Weights of a small GPT-style language model, trained from scratch on English Wikipedia.
Size: 9 layers, width 128, 8 heads of 32 (4 for keys and values), vocabulary 9090.
Architecture: rotary positions, untied embeddings.
Training: a variant of Adam for these matrices, 138M tokens, 4261 steps.
Each number is 500 + 25 x the weight over the matrix's rms, rounded and kept within 0 to 999. Layers, rows and columns count from 0. Numbers have three digits each.

# v: layer 4 attention value, 128x128, rms 0.065, rows 68-95, columns 0-127
# o: layer 4 attention output (transposed), 256x128, rms 0.0627, rows 132-159,164-191, columns 0-127
# q: layer 4 attention query, 256x128, rms 0.0667, rows 192-198,224-230, columns 0-127
# k: layer 4 attention key, 128x128, rms 0.0591, rows 96-102, columns 0-127
v68:540474529488498512500488508509526520511465499481495500497503539503486495549494524455553456528482506499481492478519471443503522505520547511422502494441530516509504530468517498487544519500491488515516514519481512463508470496521510492494531513488488500504483471467474523496499484486500509507488488485509526509501517542487515498492500463520514523530487511467539493478547538501480493499489
o132:496537512484523503464520534488504466582540490574482526510499552511537473455498483494477477492459511511506477497502494500535502536491493513491510524473468476489475541492513477512486533538493514507466488524514514473525501499524487531478507476492498484524490506497522541525524474493474507526508513513489492476455538482506499502514525444512530510493477526537505525490449491532507521542521
o164:473567504481541530506470503515486480553538530518503492477482536556535464483515480496497508524479492527456519487504491522530471523531539473466494486511508529492529503491544496486472509489512488456458460478495479533492472519514493498454498517506511529517484480492486512508541499518521449497516523486494490485463508526527495491516476465513529496467485516497505507532448479500551479501488
v69:536550510487510526488516507516467484476502519532534536511497510523543492491501489497505478531501502509472479509480506475511505517512488485438512501500515490511513522465521493496487488521497507512496519501432497520478486544478493481495525500488510504532494501477514514460500494501504489503477516495508498500510524526485531482521512496504497494482472510496481471512509493499507504446526
o133:531489494482528485496506482492485519532514487593505525486507513541513513470514485496492513487504516514487537499534519531509497511538541495539498515468477482481506536518494475485520499509504522496503516511527524497518480499494457537501506496502515450521499481526512506536504494458516475445533477533504461490472515484483541536481497484475492515493484465529477504454512514524478498509489
o165:523482490518513517493468490495490454504532509491546502479480505525508511468489480509454465484501460491478504492508496506505453495511516508497479471532444501507468478480511508464515519482509514484466498511470487517480524483489504491484485508496513510548519493504489517468486533490462454471519515493496495509507502526487505504482487514511536479501490492486509490506471467517515520539482
v70:491524522485507530441545495507525474501554472500540463502514480502493493483528514497513468515515530471481494505505468484546508545531515535492527503529495516492516518455489502547490518549502501504506524503516492472475482542485490492494517484501485474529559532517537467505528524531520495491484487499506485487499521516515552521490495488551540529490490476479489447524521516538477503511505
o134:489445484490520496464529468452482475543528496552459503501488516513492509463482494480478515538465530520488524500529449536498480525541481487524480565487434488482535524522540479511478494503524512501564494526518528504510505462470453524490475452531532490497476464497484531530517487508530504461502480493497487518511496503471471521498499495487496490525463480528517519480503501480532456537530
o166:489487490529521512469504489490471487485529491504495495442509546503531510491492483474458483523480508479492516484508465500522469510520498516490519552506468509522496455446544467518504489512492481483488511506549491497480502481515494506444520466522502510550510483510509501495522532504499474500515491484504510474515510526502483487564524503474524515492486452503541536474505467480505465538510
v71:490492497500498529487507465514549520494492504507467487491468497512505544489474514457468520496533489468521496485522492483513513500479507482494483479494490519522463484489473518496485488472468430534516504510506478493483486513496508479490518504495458522506487466512505488483508529519461485510483464531476525513503521495490475500476506490508518523508502489483518462505494529533529476501496
o135:502534502540509487484497477490519502469507510477497501505484486487501526480499488482505481474471476481514527486497473495495495487478497460492484539479495482534532485453496515489538535494501499520456475479475478478488486512478483490487501473516492503499520512477483489480512520550510525493520449459495485481519501498484492512522500531502507504475520518513502530541513501498447511533515
o167:480516534503526495536511456518529545510515566542468484485519508529494512485510485548510526490487455530507517508454495512489513496519570473504509510504484493476514522474471474516460507472521462524452532510507484509463469542516521525476506489465528510485477483484487493499541534521527515544485484481428509479528493467487524501496520491440520504536466493493504522534488508502495525493530
v72:529485505511477480497474488520494506509460510475455491504491533530537502544511508463483467465529485480524520473472550500509491482546525475463495493487476503508499443514492512506520509523501497485505504494482485543499515502483516516506513474521446511515503517519484526523519506467508480525519471517494546509495494500517494497485504526511493469475494512502489525475519499534511455503497
o136:497497537483502500542510510526494477542490473503522507522508480498511464518520546516526508493481478480507475523484508501467529541497500522485539457488477516499445523522503524486522539482508472495505500482489481533505496523517536517466518492548529503507513510460518502528462476481502515513478495502497460484485508506500492458455498480519510545508472522495473504480499529502463484456517
o168:460513515460443541542495467487565527502493513516464443535492504506516495507486524518516494501511405516525478502467505535485469495483511503497496496463503527505527537534465509536490511493520495509459486514487545542473500516489524552485497497531524488473496467501460482510484485525516492504521517550486475522495499483487517480430494497502474490528487520541503507500495525499465507504522
v73:498526512505459510494476505486508501496497485495540475496518520528521533494539463533542524515479507488514479511508502492511466520480495487455492516479523486540508513507507480520479542563513504523444518504540490508476491478505493563513511478492510484525499481514526494529473483527490544519507493523523540525504514516495562508522515519519490482481481474489485522490522475489476489489496
o137:531487505527523472526510512489495481505480473492476547509485498506507505483484534490533506525490488507509531484528493494500516486514521488500482551481454502499516524520534500487479492508515505540553521540558531512505505485511449504544487475509509480484511496473535509519526503476501492502519532496551491529471532497496524472450439484494507491516481492500482486508482522517491465478447
o169:525491499515505520497507522496521482529500504507498493519498486537491501451485527531464489497525468541510513485504536531527507518523490524463466546520454508519440519542534501504507514516558578475523506508490528493534483459471490538509451488491528468481521512507540498547477496492489519495512495561544452520527488501511539461477443488468488484513484477467490492510480494488491438516528
v74:475496499548516520498504516502471505493486480501525486502513463474461500453534482515499520510507512457518510527487476468493508535496498491477554523487495495510535456465505516533528522536493528471504519525518494473505520529509471513502463519490511483522484436487481506544499456532477443473472512484486506493497491511494547502488503540512517512532489463483500463497506506509497471458473
o138:455531498485489490427505451451535543509523480516494444491476515508521515463471466471457476474500536499458537506477468475514504506524494513485496536534494489487494492526507484490476483502513529493477519519504532452443505486463476526476503480494506487487474509493493510495517505525515481493475540506508508485511482505480508527479509506486532525505436529520494518496488467469501479573502
o170:483504469530495518500509499504460477517525514487488519531507484507488521482529506456438469465515531476478449478503512536515465486499456509455436514518462464483464451511509496536497502495508512497476486491495506515509493499522489504496506469518469487516525469481522487555487495480453494489488498483513467457520500488517479473545533546470532515468517457491524503514474491492494471498481
v75:504524507522479470501543509512461484493565488493485475527497487497503465510517499520510471506487501473513525496478503502540496512532483478527511516535489500501503513511524485520496510534519506511528514489561497470495501484483502515479448495480496514515510517538483469505475467506502533491507507477516475512499506516535510476485505534573514501477527489509505522525509488526481480521500
o139:450447503446455483528514497494503497544467465509466489512514510534515495527500540509484518505481544531514479519483489535469507519500454483511512562509452464505513495543551520510467481465505486495572543518520454487463504458514498530515493515527504479473499488476483497482526486484529508546468449487497515526527469508495514492511487456501506449517414505509531443502505507494509484514491
o171:492497499499485458484496521455478472498451490492504539550539527476523490526498502513488495522497537455516506482524494485498501465460478497477496525512497507499506525477459501543495471536492520504561510546528489478505489497530518515530509510522471505506519482524486485509482489493489501495491513479520516484500501498482473515531534524509471514519511513544495513472530526499487490499490
v76:490481483487481560470528493488526478483484503504509456460469463461507495484516485495463454522530515484480534503506518476538511498508489518469504490498467472537468477470510528467499510540495494524498515483514512502509491487529483511540525494464485499536501487558494499510494509545483526460472500506486489503488491504495492539506542507574515520500548492499518504497508507504463476530493
o140:471472472484508491443509474454531483503512501519438465548497501494489523465469500461470522519480533478481541478489459519491489531519468475471468540523460513482527473511533467523500523478489484509552492536498510479476531459465495474500500498543512502484480482492457516541498505493483486495510470506482484532543478494463497525490506491459487520500460476530519568461518496493506500546523
o172:483477524520511512514507530486430504495538497522523493494473519471502478484489488495439518514500555526496543497487510514527502505530518514468513549533484510527493490484551514540502467514521466497482507480506515474501517510533475469524499508488533481497471511499454505541511480517495493508499490477496521482481548486504503506540510484465493480456489524490494523509488513509459494537488
v77:515532510535549555492508502503506506460483468508482466488521539507465497560512487471513524518479511479516512540488489510533475550529507521497493479480459492467469509488498504570545483478517468457497506531568474496477489497500492497481466494511533501501501494548483498559515525519456498509501485520474536478509509519524510480495463543523501529494499482519477452501516520487505468495504
o141:477485508505487536453506478489499498510484561503506494531509502523483464481544508494498445496520501530443522509458462538485445451539479518481516546506508493494555456507475493510490505544525490483479532483522466512537444517468575544490490445480533560496495487491476499481517497549552485505506518494490436476486454448503510506504499515502518516504492473538527508525466494451549461521491
o173:529522494496497530510503523505474500541476517496500539548545545528476502509475531475483528518521468501490464500520494541513496497483495471491484518512499509518512473508505496545481472500509490502483467507513537482517464538461526541520514466517479476530486484490508513569536508493510492550477478509480540447519506530471432496519509486476497530507459504496519559540487498495467485541535
v78:525534484468453525500553497505464518502493465488508532515459481508490520503482523523477508521493509506502513488500509500511490482529487502504467557526471478511533511534502533470462480503518495511509515516501545481508520518458483539487480496482461544506495499527504526479489492506482520516496482518501519513498493505486497501490525511484505485472511466480502510518497509537489510521510
o142:480506476522493472524474511520473500482478485469515520489485464511509488487520501554510530467484519529509505510519509505495527482467513514555481553502497482513493518504545504514526504503479491514510490533521487465499517473504464464516516503502476471500515498496463491504489523463479491512468488487515508511524480540491501469534519487541508462515502524483496485492472484524467506503463
o174:491474506498512512536478516501509472517515547483505470493513498504442489497491470500484497490511522531507511512479501538473493461509491438552521549480495474484472531517492507484479478471476485520520549538507506486488493468522451495488503502506486492464505444480461503523481505527516495484497485448471481518501494495492525493470477469486514463537459480508492464529513481506517532499503
v79:508500516538488496499539496491499513481496442492500513507494512477492506548520539533509519537512526485529510561456484487508454535511540496496523517492504464444528525526517480561515472523530479512480495503526508476489471523529467486468464485525470486485509509515495477498523539495422515470510483491514507498480522490481497492495507497490504494481498498484507526530493499509469504480524
o143:496484504493467510526495433504485474494472507509472555507494484492548482452530488513546498503499534528500503546505469507479517483489493497545475529513519499498498522532482492502489490539473511534481519559518516483531528526503465529492507494496523489506479520499488556510478473475505459537493498469505478540492481556494526485512503483524557438563502541504475470510447446525488478502474
o175:515488490498541477476501520511496448551481502479454509543497524494533538519490525487482522513503493504531472509510517518486443521486510497487476566481461522535493520478546469508541494495496515524493440497512469505545479495490525537512506478548483455501524503469520495495533525466501486486489475513525531451503532511502456495517508478492524520498505507488495529523492477474505522531510
v80:524518510510567443491496486500493478490509509494511504515512499492499494454512541540510504502496473519527471556495476527495505514488518505529556511516506516502529531528515498517513494526499486534499504487528527518495501526481486517495492504532487485534535546486521473462486504461501487494508509484479484517506498529473516480501495488506497514470494509493460490509496481499477496485490
o144:565512510505537484533497475512486525471535520540492548486529509504510470483470504524492481489526515524488514503530541526473505500497519480543491481471504476472520537535499474465467483467518562534508472513490483477513528482490435514511456555498538492474471486491537497497497474479544493471497499514486506535496537524517521511501463533482495428522481510521465461514497526470502481491500
o176:555517486545495498488496483533511476494508519504477515494536500503521536514516522496497467535535515473517508506554503483451452505498490534487486494508488465508521479500483496495533510505477522491485505507498490469500531474488471526486517518508493496481508516518554494464482539515471509485506472523522522511479510516524516494509498558500517517512529484531521498478507504508485503475487
v81:526473517517514491516536476490513495490530538483499480514525500515493495513488509494475510494519503516541493507465513513491470480501509498507534489447507448492487548502512500510498549514480484487495529512484536480480491492523510493500498492472471515487516506550489539501506483519514512497503476482498531485483538501501477490499536517522500534495504495498518534498491511497500462510511
o145:504520513488532500519510475486471545547520520479483542522480493502540502492507511500495533505456471484516438525522484474486484535488485517477538516497491496522490518487493517518469511520523531486512512482523472544501515522501528532502517489536509480520505462506512490504505512478496523514533465469440488493497512481496512464477483460419536490490485505501499470461519481520495476503484
o177:470506538472507493523493478445476514525485548515487476535481525511483482514467532529501505522506505539539510461488476526482516520477502486487521520501531480507497525524495492552494518506499483487484471514499499493503490524485506506516504503502462459499554493520464479520487496483544503492477476510510515475543550522477478505508496492485467526460514486486475522513539494472498461518517
v82:546513494548473497548525482522460474499497495468455507504543517487489514484487501523525504503513511537517485504492525516524484446478463483496487503477456470495490483529514497491503497498511504488519481508484467524495492454490492516482519497515462530475424511499497499505520499456508512494514496515498498497502498468508481493518481514492483495483509515522522520524523460504490523481500
o146:492502499490451451554486528539517487508443486443557535491525485522530508528515517543536501466513482499500463525486539505497504486447523486502493457503530504525461532558488507481499494524477505491491486455472487537523470529504530479484470518490485507480537513501504478447466482472481524520478497503506470518449474507496519458498492492519509488532529501477474478521477481531490520487483
o178:484487498495455506525494539498501480495417490491516478580503506475481498531515530506494513483511487513498490477492493529486517504480492476513513500500547479496504510540482510507496511503494497504509477509501508517533522540502535532487506533457533514509502509516487518523498477482506526507495477501524501511518482473477496521471548513551504487507495510488467490488524535481484504506502
v83:508478505503466491523466512508477520527451488490453477482532508502538526465516537484525479484464483506520478511525534472527496466499477501510458460529477480478463536503495490487504496478448466543503519511511464547507512503465528523481522483487490504446509507497534526468501501488514523508516506517482480485505497458456460493516468501495478485551492492511523511486497489507521485508485
o147:522553509481502496570516525481515470435482532463511504536516530501495526578479528520555503516529473481529478514531527530496537503449519501492502447525531541526475482495497503537460489469520494476442498475480470526531456547497533473476479515486467526478502502483501468490523518517502533546516522492493502495513503518501493476519497523526454502501545487468451499551505489523471515484485
o179:463520510479455495537491490511509487464497499480512500513519500483507466468473516534484539486478477517497481515476476499494521528476514504517538487519545493492507550521520494517472500535527480530516529521524490495484477525495527497485499511466525508507485522500448485488521499506503517505504482511471483506501454477487528494486523518526501510531471477528487481518507517514510505474522
v84:508542516508505476473488492510531520479517453513506537520486513512516477512507526483503502520479507496517496530472489475508486511508553478465482497467502504526537502488460480512508498512498465524491527526526504519477486539480489494502469494506457503464551508479507508465487503492506498482489483471465498519503499499518502505498522512458501489506470503492462485510512505541487505491484
o148:563495501527541515531465460526506496488529503537482525477518512533518476499487496550505514500482519518507518516528518508467506489489539502509518518504503494510493542501513466495489485494508492515462478498516497444498512521482486512500499515521518491501502513480502482516492508497510509499516466465524475483462528486496552491488487495492508485503493528514490464465505524494468509482455
o180:525502473531506498520497462534553487538500552514504478473511512513519528489498496519508486538508483502517483492486520508477449465520524517465478532502479525490475501470499485484525498490507502485460488523513473481491503444472465547468510505525492478493509471458545476465504555516449457490546478506534463454496520487518520479501518497490493522526496482513540514479469463516530509500505
v85:519546498532516498491517483530494491504481498491497495506486496521488506558489509505446527517487498496507503465509516499479457494507499527498494513500467496522499481513514523485480483483501475496499479527532482506497485496492485503515468512505499496518498481508486489485498506490473522528482482504444521546498503482523496507493556506462486508487485505487456463516519501483472508476504
o149:539520508521499512508481468550528518499496501479534512486509481501489498492539495540497494443500517495509530508470533489493484455503530486544513532479506484497503492518480511474535525486470494497467491479493483466479498471485513510504511508495485517496507499512511481450484500501548514498478481483491490501470485451500510487511482498511497491491517528511507490488475527503505497498474
o181:556496505523483516525506459539516510498504530480524466534528491541454539522524508495513504501539490549516504503500533518482456487537549513496479537489492497489517497535505522477514503497519509485476556504487504490480493456505470540527493522489499487469500482484545515501491541504508498511509480514488514508493508470521511492448460465466489520510481492509530533501477490501451521492496
v86:502516551493490482498515514512497498477504481503502492483487531492460535498490523461494493509479552483501494516508503460521534518506476501488475518460432479518467528474503522531512500531504513486515492531519506464495492545483475516482503487507476475513486492517515541528503464491531489511492471521475497531509509519522524528481542476521525513481511479480497515489546506513470481475490
o150:494485492524523463499457487502484453522480472485478495510477496535525507466511517509481509463450522546491511506487505483492469476477528497543483556488472473496482491543588477479506485503518511537485461525488484503530496424498502517484468440500484450478494486476487534477508471494498504514486493478563470478507503481485528472511466445505530483525466496503523467479460458485491507559468
o182:462555480499491558519511500527506479493530503538505518480454523521472487467516490504461533505458485534438497519486510540526484489500499467535464532488501517487534488483525493523454480459527491509477497522549519486519512488499477505456528485505515512513493476507475499506515472475497491498494503487477491449502480511535496523522513485494523477501481480481536502524509510494518491498518
v87:509475497495544490504515500495492488494487545508473519544547480507486491490512472542489531528526492490493501527482505535478506512474509487484478503514520516490465492469487508466563481491498486479516492493479507551509503461516520487498486517507548522497545490492501539503506501501518492480501502492506489478498497488511501488501476508494477491520465523535534524489476494462528551445527
o151:515528525493512570523524559566514565484482538512549504513543545510490512520489509509499520486512498467467493507471527515498522469465525512488533454514541519483517468504426480497515483524500496460480530486498488488483503543514530494513486555454486511460495504526490453527496527514493486473499513500457490461474465472518489521498494511479460529514521470504505540501522517495524527497520
o183:485511498477472476478524507471474549504462498462498522491474496474530466517523526522537489465499494473477502525491474486503516480461477517516496488525512479511538540508480461491496491511507505529505431524480496509502526539486554448505487511488510505514529549493462480465475495481535518501468494492496492515522499497472472498487529544523497494427519513500504497512512471472503476515508
v88:509501521519477485489535484533504475506545471493526487485491520489496475513521487524466486510520494516493500493442521494512471460566541515476526494480493480464501528507486483571494555526511537530512491519509511465524493506472491480504507497477509482514542507504459477514481489473518553493475502476527477486484509502515500503479494508537499526481520515496492490523521459513490494468513
o152:480493492446502509467508460476483501604473491512446510529488506530505469484495529504472503493457534494501458511501487494478536534541481491493517500503466481522466507538526493510504497517472509477570534523513514491491519477516475533495517494527528465534475478502500545519487478480498513523514486483488478499502515498481498497484491447507495487519488504490511495464505503525492486525521
o184:508476501491494488498510488469463469552495501496526497509514543516526506533517541466473508506510509454526487456499507458503478528515497527498510508522468495515495461477520497473556472545477496482521523519490491493518533452506525537498547494538507460559528502504513501476508522485471460503522490506524509496509542506478475500515534524511481514483509517485517506459499487521465499532492
v89:500473495497517475542503512503493469497518544492512489520534489509505509515467489575480511507503475511490476456517512527511468492479498503524494501520486505492464534518516500485473475496497492467488499494494498513504490496485507545506556484509498503468520533521491534500509468494541497514504504494510500496512568516479500484514517470523484491480490501494500535517477469490502479500514
o153:537492513484490497558492543545498534471469522445501526505478481485508518546528525528525493467500480516536471538517518491464536475461504508516507517497522488529496506518512535468519478530531499484501536490500426524525488484517496496522505508456481510513526498512511458478492509457519497488500492504503500520488496499512504484513456507484493473488515483488500478496533484523498504477455
o185:503523532486508505485497495476505541470505470500508504495517503482490489494490520546484488494506483494496522543500487494512508508494502533544533477482518479502497530547509507522476505521504493512538532508545492495471519529491512475507486500478510493472512511525462496486478472495544544519491496509480504499511487525479500499447474502523483495491519497475496482494545520481498470481503
v90:463502492484480498462537488476491509473491536486516494516500527522508549474477465477516484520482524482525483476534484520505498471484515501521489490515511528492487531492517504506503509543508490529495462493524509506503493495486478531491549495487518470524480484571524507492496436473467529510542513511514527491524493556483486489479516449485520517491532488495533512530504498501512491503485
o154:499512500517525484499493497447467473524469497471474509524479508482420504463485502504487499488501505537500538514474471483514506498510478484493456547500460499510518516476533488524502486493512522537582474519502514451501515459469470484558487501471466483497483494465502522498496501506500473498513552521532517521560516539489475486516483523497510465492454501462524500502530470516529513501515
o186:471536526466525500508506511514470531504488484506491512500502522512483499479492513566496522475458484519489494519515481492524512494509498466541506500497527508498526527523497490499448506524490543539530514491509485502491519528493506511485506526485516473503479514510451515487541458478562533520478535459469490490503486538493526517474457503505527470510467477492504481497480457495527531505484
v91:474518514488505497520480471506530494467504542467512512546524518504482480524510496474474513486496512500516487512516439520504520516541548496515507475506486496481492485478494499500501515565505495518508510522516499477494483506519472523505459494464483513496531526495491457495490474517541529484489529492502492493508553485533492493484522495515519547460509503503543475500462497539536515538501
o155:473474484476509508498519474463470490528519523519443495517510512489492505478450506492481537492456513500495482487514485478505508518518494493446532511500485522495519535472515488546455491504534501514576533518516495513497497494501490529501505524537532477495494460471521539499515528534503505477542500472481480462512500490496493492478463470477509490491460492475507517473548503468510500504480
o187:497529508488501467502509525417499522500439530490498505476489514505511501548530467575487492518513455496505493482501502487502500475488545520495533482467478507492500510470500504518484494508478488481512485525541472507509496492509462496485550502466496472487517508518536510501508544497520485509498511482538540440477556531474504545511533508501435510454506484519567501479525472446473496498479
v92:483500520462476524490471499515506501500501475505507526482531496492520533507485499476531505483482506462468514510496492501534494542510516503505488511546452523511467493472502500521540457529492507467508508466526468470520506494497515518510510499507530452492497505535513491519520494501522480518535502518523521518494497536544526499521540456483526475506515495487511549513515506504539494519487
o156:444451508528504500488494513438499475499467481531481477506482478479469472510535513478487496523483498519481520480468466488512470471516446532480498499499478525491541463518512528514490528517528508503535477512509490512521507467513530516502487482469513516473506517473496538495544463536483490478467560474499522520521468527495470496508510503542500515482456498495540525506464503463520481504535
o188:473515496465505489473540518498529481486518462497482560463452490469496502464476521518447519480468462511472505530515489492506499492455502471520542492483489536492495520486554500526489488504512497543519493482538500512484534498492494474479505472516540502474454517537465509494520478477523502520518510483501480498510443483495509532481477482504507468498494520501496477491500528452512464505515
v93:483512473506548473519506505520503498515466468482480510487504469511529509524500509512482505521501464516496472477508508507491495466505493525532485506545529494501505457515496507452506496448501541520499487488457506497516517451456513475546513502497540524559509495483503495491525405521489460502499540517480517512526509489535481474499508495459500515482479486503518477448488502485502474487503
o157:489541498489468498449538554534529572482518526473547427495504531448458475505499495513451462471520504467484512470463536490517489484517492478491510452491498509477486498462470527476502501465503517459479518451513492529482512519528496485512526554448487489474522492533478486504485551506516528478494528512488492484497454489516523529525511552496483547456516513502510524498511501483474503490524
o189:529504515544463512509468533490507568457550482461513491496502477513494549504523509503501502472504482500483524492517534484527483517537479504481512483500503481493514519544439525482520502525486519504497557524493521510501499487490480522496503530500487493496533481508503495507469495506521498495509521495431529582491494502497516504476485469470457511534491504523502463475498504520498528474514
v94:477466509485523498497455496514512473487507490475523497502491501501513504521509506519514507512487528479469505496530432469541529491481466523496479470522543516508487510496474501490504519512485497513471528487444467503510489504507533540478534472472509463524534515475509519550495525501457505508510481509513520495468519503498494513489480524493511496513531475486520482485529512512493500513514
o158:496497518519487516489514529502490446506507502507461497534485501492500483504511498522509486497516523513515536501521462501517462512495485515507476529500506495493494475492521502525538491506509499483478521476541485509519489497516515483533493485496521501509509495528508521534513490518524484522509509515509515503521502498491504511538509520469465501504514510527511518522508500518514490520494
o190:453503514519517497504487527519456474489558514499427497463454545512517504501514429565488485521449509537522518516475476494537525510483491519493470548497481495539471478514549482550528506520501504494476506512535485506516456511504521501473481448475529499466492524527485498525503504561522454506513504504517484498485508550502499475541459499487535485519534474521520503511482475537523486488511
v95:508510499514468507485551503509501494497552499484482436500528436508517515434505502511496503509543520516508526507489495493509505524497517492529529508501463505496520491508489503539489513564500531511480478495560501483478474455483469483520476497510515449492508524551512438510473513505499519504506501559513486522509487502479514501496534517517506506436507485554481514507470511511485525503487
o159:500450483520490478528476480461511488511469463507481517490514479501467513498477510480489510494474484478447548445488511545486503517519480463514509515479475507508519503502517532485484487485532503494578490503489521514489534452487494493510476501527514479460502499478503509487505505502490531474487478478498510518538494499491507476473471498514481489512468510478481490484516504475490468486493
o191:498455483491445471461512479472493521497447492488475488566532478486509549506486545461482524516539504443506533452518512519499511507500483486531485507508480513534515507475500513480473500504542523517533461495523526466476518465503456542517469519528503471494525525538556509507516524460526561506481464508539509539542539454490507499507534533513458490497496479474488508483546548458476462543489
q192:497513516480496515498470486499490503508520500492486498498510491491511527496486481500512507513510497494491477495503495489481514528493496516502491507466543497485502479531497507492501510505507481502494503506506504518517487486515491509505511522506496479504496504495498493524514498499512483472493500517527494494502528496506514518508491511495504485494499501494506491497516532485484514498491
q224:499512537498497513524492494473528496493508500487516486508503518488499524499497506511512505502503507494523502487511491493473486518509480520514499483505523492491507507488504490500496488509514502508508494487505500511506498511504506511510501525525486476498518500481491498485514494511484506511516502514505512493489510532499501517492496486500490503508501489511510479530510512502502490508504
k96:446509477466518556502534473435458487430533521484523481458536538416520519556467487507477438564534469484562549481489512499502474533485481587474504541518507534510551504386516414502507490502568521475473598603544487442398498524513535478446547592556501472466536517522483477518460508525514439527425572566531556537396458526545498522433500461491553492519436588531518470501491454523492512484583
q193:498498528515520510518520505526513495547484546527492531552506476513500499470521513478492525513510518498472473457511526486502518497514496478489503526487493502496490498556512532483480527498461501503498458446528473547525485487511476497524488479477540517508455481537519501473534501515513521475536482498480475467558532485497492468534502511543492478501557452478520473498470540499459491554449
q225:525470501530476462491536486515491519515487468506467497513501517541491472523528522483486501485490510513476526516499513477532470485534514499500487469516477478500455492490517499509514472512488494486484486492510489503482503467468505496482468477482490510503515497477522497501504518475500510526497507487490502480525522493505491478517519534494466538513515506491526537504513474514527494521482
k97:544502531509478478541475556553480505557491489537486525492469458533499490481500500509524525446467520526451478515521458502486487502537545434485475507505501462501453482517486585496487498482420455531549438431498521497579465491491491530548448431458547483539457486453484520479528469483485537456562454454457453503551523471475509485530489490502470492456550455494488545494457512515506490489438
q194:461503503484517481476493509482496489463482483498514479507505508484528516501483481504466491498497493487497514516531507491485500505523518493493517480510492486525493526469525462522485487491493507474527538527504492463472507527486540478481522513516467494531537516485493482509483479478489506526488494539482481501476486498484499509500524458481501504510468532497509521497496495527533491488542
q226:456513478491502513489479495470497509481509529525495497486476495475476514481463478496507479503531491473508486482504533510471518483487522504488496534489508504514511500504503506523523514511500511492508505516492520458501495515519467511502543512502474511491509489508509515487492488512487500477495496494487481498490465501472489521497500482511532486507490517498509491508511501522495515463518
k98:514481467487475483486530481501488537457484471472483533461511477479505523547471494514507471528498484474513526524494487504501480486512474542506545475522488505471542492426502445497514516501545496490503527530505479482465517493517500485460519508500485506486509502484480495517494494514536484499431541515519488503471490514513502510455499490488505473527463550509513513492533502490478502502506
q195:472477515500482489476505494515499493498504487524492472527506508514479505506510490470463496498519480486486485505523505472481480503523490501497491525526488485508456510486504488481531503505480484518495491500478508531500494450507512505483471477485516490490504494473520496497520509510502520514537515507484522499492526473447448490506518525527497499540491492528528516470500499495535503507523
q227:495478469493493476499503495484478486500514494480490510509522506490480472489500484490502503493516507518505532536503481501482502495496513501513479489514497491500457502498524491519496479540497516475470492496497489511514511477496491461517500505448521487534517482460484490524517520500484493473477518463458511486496509497514516512502534519506476473505518513504523493454501508502483495505479
k99:534506526485494500516460506514473481499465524499523490511510501516536476490513516500488538489485527496476492507504457513489503525496488465474510463502490463506515474542494494513493528480503497478488482479535494505514486494486517525519506529464540499507473507499484506509504506502527498509506486502484525507579503472513467504511476505458506482481521508510464477504492501482512525508469
q196:537490504514503489490522494533500514556484492511516514532494494525489503508534505496510526480482504503479500507489496490488509495504515480517485511488507475511502472521500523484490523485482482489485475450475500522492509502514530506506490495492511530502465488507495481505512509487492510509525499486472499489524486510486500474526504523498483473496510471483502526501483516463509487532479
q228:527489485490485468513528506517511502490506480495470534515522492536533484503545508500518514482481509532480541525500481527512489467545486501481500487534484478522459502497517496501478506497487503461497481491504504503484508488474523495487466483501546512504514490518481505522493506512488493524506504492491470503536517497515518483496523517486471499490529474481495511482478497510513480545484
k100:525492544527491481507451530524489472550479488518476545523496489541482467473530454467491541460463517496451444490490470510498499497513534450533484496505474482508476505540490559519500471494453477487512425466494500515571446474485508550574476457452478501539457471466507462515529517497502532485581469420478473492561531439481484456545499519504485496491551438497492490525500517479529544492451
q197:525492502480489527476479479494475510501513501498535532499535510483510523490497485504488497516490487477491525514510517492515517475494513509498501493501459505552462514474529500518519492554498544495468527519530470494463482505457532481508485517494488485483526508507501507516491538475500487512491527499506512513493466513482473562489460469502488479497510550504504502459500483516473449494511
q229:500498471456503523471481492478469498459500493499477570477539543481489545554482518515507490534512487459505515481486493505499456475518536519503483489489478499510475503499521471514477483526491520501496510526516520466504495512506526483464515515531462459466526546527534550482506533504484453482472521508543518490502513529479481516449546507470495495491474537499542509462497476502512489475520
k101:470507489492514475488504467508502544475514475481485495507495476463495499504481487499499506527487485464507529519527499508523505496506514549513533503522508502521517488479506495455491497472504503504493523521474504489491533477518496462495499512515513512475531477480514511494472495501511486516489535523507487511451515494504501508478488502506540458524516526504491495472520506458492489517529
q198:520482523551508522478501478524508516532489504505472501514511482525493495457512509471518498486452514524474494498505492506500518508514504503510518485511480483512496499539470522507491483527494496477503492492488498549517507486498504489498469483449518526513503477534505510498515491480538527485536486492494538506528542457498489466518468509494492517496525469493511502485506505488487489482490
q230:494450516563498460491487489505484465511499486508465454516508508537511480488556525457517483489509503533484517473499496448514476500525486491487490455511500510510471490523532478488546486503536475477487508515512466543501494487505526571498476454524541519506503493507477504519492509478515527506507495517483465523512507493486506451535524527478514555476486477510500505489535502473496468555482
k102:528493497496469502493486479522480515541522482497503524528464485523488514506496533498479530503507542547479515476531462520482494497471523483479483531511487497475485515510476524483481516508459462491526478462519511492494469462512525502481480480515522499490525509510489496480501464499462492482513496487495533503527512471454483514502503516518467472485537467497490487487490498518497485487479